Part of a small language model's weights: MLP 768 GELU, a variant of Muon for these matrices.
Each number is 128 + 32 x the weight over its row's rms, rounded and kept within 0 to 255. Layers, rows and columns count from 0. Numbers have three digits each. The size before them is the row's rms in percent of the matrix's.

# layer 3 MLP down (transposed), 768x192, rms 0.081, rows 250-299, columns 0-63
098:067133141157144146085126094168134099123174142121115160105133109093107153124175108098203072136158116101189159130119141099141079093121089157178099107135180159103175126126113145148097105163067132
086:152169130131102155128096128091136124164123152153124125148098118165163127142141113075111197149087104135122085133218105154108093139148100093159160098163139189124173122137110063100116094134104103
098:140133157140130145105102119119189155112186058160137111078138117103152093081214115097113134138091091141141132120045146114083131101175179129090160097136104087144137161110070121173188165143073116
089:138100160157116122082039060111123135135130164110164137113138096123115125072164058083132099161129066102151175098072085164143158163072149143152127147157084087123171166126146069194172126198155080
100:132131087173151184134117098095114110118172121109092166120125158160146159110153152124108103111118110070159198162101128140144128118148167120158106224081194129184152139110151137126139132188160124
100:148185175139137159123153087160106142193104176104125072139151143093099179137096112120144164136094111113167099185097123151095101111154155151121086168147116095178120154179122053160105115174103131
112:128154080135091147081149094114100117135175133075107117114162126140164170120106151155139122091128081082183155159134146150145097199102118158147123147069143141134132137142142146152135155092181134
107:136097108218134073135129152144077161105160110110104147177089103111151094111123118134154081118167179201153142103104099101121108056169125099123100179136114135162070123113107116178146101106137119
102:098091116164119106148166152101160159201162133136147072138140129110108193157164109117099124157077136160082152119096136113164133089165094080145168173111124107173124147101152191114102129119105117
098:121108087106087193171141132105079080071135128130163150158133151071116102109111081146131093145199131110100143104150108102121114135110144121183168130097160126072094147115128203142130063126104112
100:143135134132133119133114058145095148126113161124164142130154122106109106081157154083121127118143128115108168149128088131102104113102132107146109191127080105172090161129111103113121157200126132
112:122089223102114098175149149145153092120118135139164182159130135108046087067119157125049177155129099138124105100153133179190142124158066122123073102175118142091163130097161106072102134118172138
090:096122104135141144139115134106074119109151123197177154150132148144132048102159132105129104132084127132119114089116108136115081171125150111136093083157101108088124152152100170074156122079155114
088:144135132120127106130154100144155181109129103204107110119128107150125170072094091138118076125149111119106144128114130170081189087151109117102118126145134141067160160089134180137069157096171175
101:125158158161231124172092126122073097150077094080157119073109104072136132110101101080142162124144085135097090087120084083145162135140110152093136154104089066156139142073159109182147108176122119
077:107122142177087139078130078106105151096123146193115150149219172121137130179146126110074169122070152112104116113096129101142153141156113103109146121147178119107140119129112171106147161123134107
107:123123132101115126153115141148082141087114192108155120080069124090119201170154130101137106115126105135128129170086142124159105157076107085113119126112128130076158151129142155147151124164162179
095:171137115144153160141128098115097148130083137087049167121084170162184165153075139102076120116138113165107090130096157198112116092109107115136137112151120064169144110157142158113105174217135099
120:088169137144129150084177160159111151069124146097158143108093150106089189158069078128141104107186098107167143164155148100105114118155089155142118119151075136175106083136152145211076158146136139
109:117107178162100112130116159052129126151150090133168124100140129154143071112166090119068100132099133162135116132098101176127151142131097118155092142086159183130143112169091131073075152123123181
086:151154084143127127143116179123142146154138135168113159109108091125169104137157184100109141152120063153127007093133167099110109102156116118082143126097154124128145120082058139154169155109148120
114:162110132060102121161164103130154155134122135191121140169138077087136102160148164139144075158078150156121142107108170125138128141117154161114099122127102121104111089129121097127142130105088106
079:041181057112139099099062138152113109114094094098121096122125150144163075067094137145099198073104152142159070130134145172131123150173166174128190105113140095128120113106136138115075111149128128
073:157161115131074150156067133077108150138100113170144052086135176092121124096158074102127130159101207112125118114129116121105145128150112170106126077141129125184179091132078072128124122101101118
117:093135083131097081138126134140166121198169187174189119104138159117149167118148089087123152166136181189130118091061144126098140094165148105210148105130154135098187115127121147152105099141154161
107:159129131098134081091125113131116124103092154115186161112080125163143144101128184095135142183134101154099066137143137177090171152171082161142081184111153117146155111149121145140088095132143089
085:136145183156137060096133182078215128127123119105161071105124120128121107075152130194147128114106175166163101144149144137190105143170104147100097136122139102158117118107151198094091180134131133
078:150143152136127164130177118141130148091112080145154122156106110128106072126131054141159121143132149126138135143135132121169136130124102188078135152144100152124110092098131119149076147111080113
118:090110164069067107088117141151173124158064057086100092132098092102094098178175202116115113133153106123123114095118149094135185136150093131179141153148144159152128110126127081076132154114119140
082:132074114179137103121072115184141162165151158106158155110087119164106101144148114105142145146107108100096099129107147109157126158110097115117140136034142140084077147147170136165188113184174184
102:105168159129113139165058115118125096155104135150121090060150135202090153131155132124149132120140136110182180120143132067115097157114146123086176059137054148132077139041137139170161093185130158
101:116113103107149113162116127184113150184167125113125147098150210104141147089113098113107168108090185083107104087071118142138102108162138141150113109140108126135140158110141144070144118125130187
111:123080135105105155132111091133107119079067084150102136112150152124144160168132094134090135157157079121089111098178136170166148082101121130119146130166130119138064141142048111115113114118077131
077:081133134103126127158040140097196123074158183160147124175164157088151104065156113195117127164170086184169099181074126091072031108106116125121096116111148151096115134094122144167149075137114136
106:145148133152150101085154104163137172132089153074109107127165095114093066155203153119167169020151146119152158131120109121075075157103105112157164127125152117146114143128167158128133177139159139
086:070109140170130117148123092094112140081153171132087099069156155118074087089106103101150143132171143131150150107089079102188127173104120104174159154112121114116085169154217117111184165142139115
107:111126130155067149094104151149129089121117231102114139125159150100115149116103179085116157096158076144122135103136148080150111100149107152150145195165104155163126082162088057098136133078131138
078:141142147103081128115164120070176128134057163113092118060071163139108194088150119141097152129231136087132136142187108092084128087166113131188112140098124164156157139099135095098192133078093145
105:083189157109135150122078123122129177099133169113110133119119145136111132191075109154141109118179142140088153125119136135114075141144172130128091136164122106127057083063190159157109125149171192
101:137169081078150109133116135083133134159080165094132072138130103131146171091095065105120106193086194166120080129125098158168138132112190102133202103120106160163111152121085133135079105191128102
109:138136142164098186114163070115145126081149183136102111163129123119042148167189121094165128093185125103136146179153094110139105171157113105134112145077146136151103074132138127116162099126124131
097:090142161090123176088134123181124107134099160162156114138135127156144138096140129133167177125167150120129150111146068102090126137130145147179118139131138114198162102117095105117197112185097135
089:122086109151142122157126132108107150175136165102154134122166111123099091129078189118159135099193109121163121083128135111098120124116146118140168084129152167097143107146139158053243095169172094
108:130124121125135103170126123104130119162089142207156150134153061174194131111153166147061110153125087063140140126128108085055103168197149095136152129138108160133151129155108112061164137113137113
094:111147140140122120130170150167181128168126128103146170102096156082108149083200110117156133175129134180152122105122124177094145053179113114123121118104054131143133099155171104131110129117110175
101:126135148073143077162180158102135146146097101049162095135131104053110133164128126107095151102125166131131107114138178105189165180120091110097153147149203157107091100093164130138138090165117152
087:110140128090128135074138096144083089073082066086108104122144162169145178165093103152084163113183137141114108123136134113124113061165128188149164100170157097084135125107157135127111124154149111
099:134125113081113133177138150109113191085137147138122135138153144103157109153162159124149142081129069167119133087194160138074094099087203199200116137125100186092099118169093103192135111102144156
106:111083168110119108076048166098155124164118138079138191078148114125122140172141192114156134137146113106085137072114136114071037187093152141079175202091139086084121136158161130109159077087094185
105:151168151110094116134161136109168118200119076099136105158213108098124144118106101134100091171129142134153116062119127148196112165200106126121087125095153112085119162131099140152108195084123124
# layer 3 MLP up, 768x192, rms 0.0828, rows 251-300, columns 0-63
086:148078132157130075126093092096158150198172133165150124123092149121078199159141154146117190101157148092137142105053130099138146094179086086215167087105121125072120108165088152121115131131119170
099:158102090118154137103103136109178124058161170149146116146122147162122080087114118108130183095109138194177112104121115133189162169163171141109144121050127131200113126116127087215111059077156139
092:128117069156103145122149141115107139136112119087137132165096169131129146214093113129133104115088189143146149128136088106124078122159192087130129149065125123128211154127108134114138120120102134
101:139144109140068143107101200152184190107161114132109087195173138071084138128111083132111100114136134090121102102130114118146109028149091124200119083137085151158052126184115080090148109120145188
100:136112095131160089129144119164134164139120163124088150141109150214136117228150160103107124127073206114134183182143106145139092116132148064150108126123176147106183087125130181130152133086149104
120:187115088217163064063145115111115139077077155176101136118149171125136119149147140097103099157159112141150194164113094119102170090084106131155138107123106156147105100125172085093137085153080141
102:121123134111127109166068142088156158139105106078141133115075117118132139155145110133153176100139074143172112123136091140081109101122171154080110215111134125154161108150041114201098196124113121
097:049168175083093178109138198131093138105173181116100154139102149142088140101108120145109043157161048104111099154140058115133128092152133126132164143141152131129102094085172111149146198123171093
098:059133095149109106112099152097159110164121111118082118158140095086194116145149105131108143154145095067090090128137127112166129082131162087099161135153154107123152117134128056071103155107078183
109:130106174081108057119160153125130144086193122110154136138164142141100134125184107079120052177108157107154168156118113084134134094121140132141137137132137186125145172148093108134047079122072106
104:128127133113120135171084108117132149078132167114171167134136156166063111089109147099118193133197139135153160129158118088136068144132126142142092087129188102128120146107111127073096131191171113
092:134114195130086168091160110142140181157151101092143096165184163178088164164131083185093147151105105159163200122137117148148090109163155169080154118115124125149082114115107154171122081134151078
091:087108130127129135186127089115158096159126137128115116151073172169134156159150083106068157088117119187158122098148133107124090144091163155108144094112086103216102130075131121088175085145088148
100:095075170110108098088154151118076119117128112097223146057079142085087170140131027123142128131175014145131099138130123082084087096087131122107154135163094082106111189129129121165140145113145170
080:113117163149119152069132105132152126130114156150171125176237135127135141124167147171096138096098146151171118067088080089123126151106161120069141172116088072122193091153120200141112144135108137
112:132157118133082155110145140098127135163175083084127145110099161136147132182138153156153143178163131084155130074116094149106065140146119141154151101109150168135085144155128084147126162074084047
098:133122187069102137113121149101173182126113169067150110149118085145068117139143160126149165133135134144112147139154127176098032091074099126106101154157015139145053124149122138110134082143060052
120:161130146159144096168078131100167146094077104121082157128104083209103098106109133132076124108099138127154175111195149073120119093117137118127118177120189149159145105168123159120106151071181135
105:179096081184123118132124087103123075182145086120101116078138106172056150087105149146139125109139152134199063125171122088136165148158149108161112104102112161161101193159132095120126049155155156
087:203158135123019119097150055136101061128096125165057118177126152115087160107120086153138128158099122186131128167153109144120130092106184095083183097134166138139144091102175127086093088117102129
106:099118127142124179060110083136163130129135094126121115209155167110109145131168120077186103037049123155164112126097157155149086123184151110110096203142110171129120126081094113179091131143131151
077:179066163133142118114144108148139103092149075077122079145100076121086165136168144129142071134143101154123152129119092081095071117102134054150087161162102164135122122117167150142165145145125121
077:082097101109181121147167170144161148118136114178138156171082158140124159161130147132118122090120135106186115136124086146117108111102105115140078150127119126105079112148159152122148134138147122
105:110166124128064069145132127052128107158175180166125075158112200110168193113102153067109138153116084159183152123098102121131111118167143091158128120126119036114160110112121132134129099094108140
098:148112175079121050067134129121116120087176184120158081152168151170128186140138124092056149097173143185197100160077149152095084072170146169132105091112135112128092164132092134175091155129115153
087:164092100139135143141154087092064126170136140168139179135192095085147129121128116076137088122128105088107102161103097128147125109109150086133093156167138115073136127113105052114172127088149131
085:130119075120089141141118167163109134158103078130148170141014166136125070151140166119097113124095175108165161112179099145139143095114095103182110130146151141157150122107123152127107114114116177
111:178103158087128171138075107137216179077159171074109123142092120136154089156094184058132127108123148147161186173116112119080120141129148132142104135136157156134061092180081147163146107102149113
094:158171162194152102129127133127144098103090128162088105150121168145133084141107139123122098136113160162175169094066091110147151121076129045147164104159053168180182142142120135086092172114151058
099:064149098103115075122119098161095097102177137165201100147165116114122155120191127134092134141130106140215143124178094101102124149113133128186139128115102146169127142132131133137117101128114115
098:199116114092167142125130131122137124132218159167135131145116163107142142134172147118116156114108151196195089103145159171135141143134101128058150132097153111132122174083133146128077148125118163
116:162115100176059158191065104134107102099115211126103092128121173089154160104145106125047101148168124103096138146057174146148109147086115132135149121182069065128151134142095105050152151117096133
081:216125093181082113133177080120063115131098108096042136122100101119086166145152117141053139156113150131113113125142166140135101106136157183141134123126117142097103137168107184131123179106171134
113:152160116087171142151109184072168067158125096086097143089139137173161143112127143168147156160199141109113084102153146103147094164143175178052099085087151123129115137160156118113088137187079143
087:093033191155121168115078125077106146162113143098192169115133155130119155157130105128089129159151137143166187102173133100188098103078134143143180131147125143093156150156090104118068161121068090
111:161173123158187118173110103116154154109112124164160175143126161167101167136125098167158136084187171082156133067124089146095113115134125144146098082076153168126154129123105148133092089128087136
081:095101117111113152154136180146089103180160086137147103191157128133194088163128132104157073159063130157130087102121170139160122185147103087063099100153173080115105105129102136135071105134100113
102:060166103149097122101161082173160116132045133092146111174103116210083132131123135158144128076116112164145143127104129074130129143125131054192143190104120081169132149134064149163165112106126117
114:118153172168119145091148092100173095108144060091174101119180240151164116126091187105130111121131115147159122069133134097095167129104100154197119095164105149157074128164167094184118167119139120
108:155154143114173184063092144127182101131126138081173129119120095171080117109169084060122127137157114170108210109075077127100089138139143146183074087085165115164115028166118104105087181100128116
096:129106105182153088116053095125087164156085115188090139049111110123082096124112115080123080163161065045124080114139131162171145113138141124068126124142176137055087081133137172150123126070149151
095:147206110136113145101155173132130132198109097051148099114183144187167133125120058168148114174103157093123117070110136148148089112188166124083166108138091117127099101125123082168098115116103116
104:120086163115123189126149145124086168120183152118123126152138103186130156138094083155153137127166123041142149103130145120136074128149183123082106124121068142152113094089110118093117129179176163
095:083107177089107094140162085167131131140145155134093110109128102150150090128128097129163098173125149024069139125164138141073093083160162135063119147159091142096087095105114124121166095112159146
099:121136129123154063107105126173105100180139059131158185117173120104146163108092095078102128128142105079145143126151106127133156129105128096096139145105159128114127084105101083121078200130153082
089:097149074098152084114129114174049079133082176115099063110117134147115110154101186134155090113061169160160138138093121079128120115159181075119095135114083171144147111155163143141131118172137170
111:142126175191134086118115148181148135118110129142112126130118083204116143110155115100128145193125182059166093176142147137150121140142094125094139156168167103157076140105167120104134124141104110
108:134120127108181084134103140041150148138180164172111088168151130124136173100183185114107166159168082165182147119155106159155151145151138110167107084166142105136135138203066072129088165063068144
103:135138159112099110089112092128103104144100127096159114175167148102155118106142094131086110205108175110121084071124141139154185114103125154139155062157074152070097157164170132099111127101171093
112:183130109111128186145111141190112133075079209114094131121158177111129172171130063098133095108204085114187154147137112167152134139092139167143124108157070129152125111086130053173133139137119136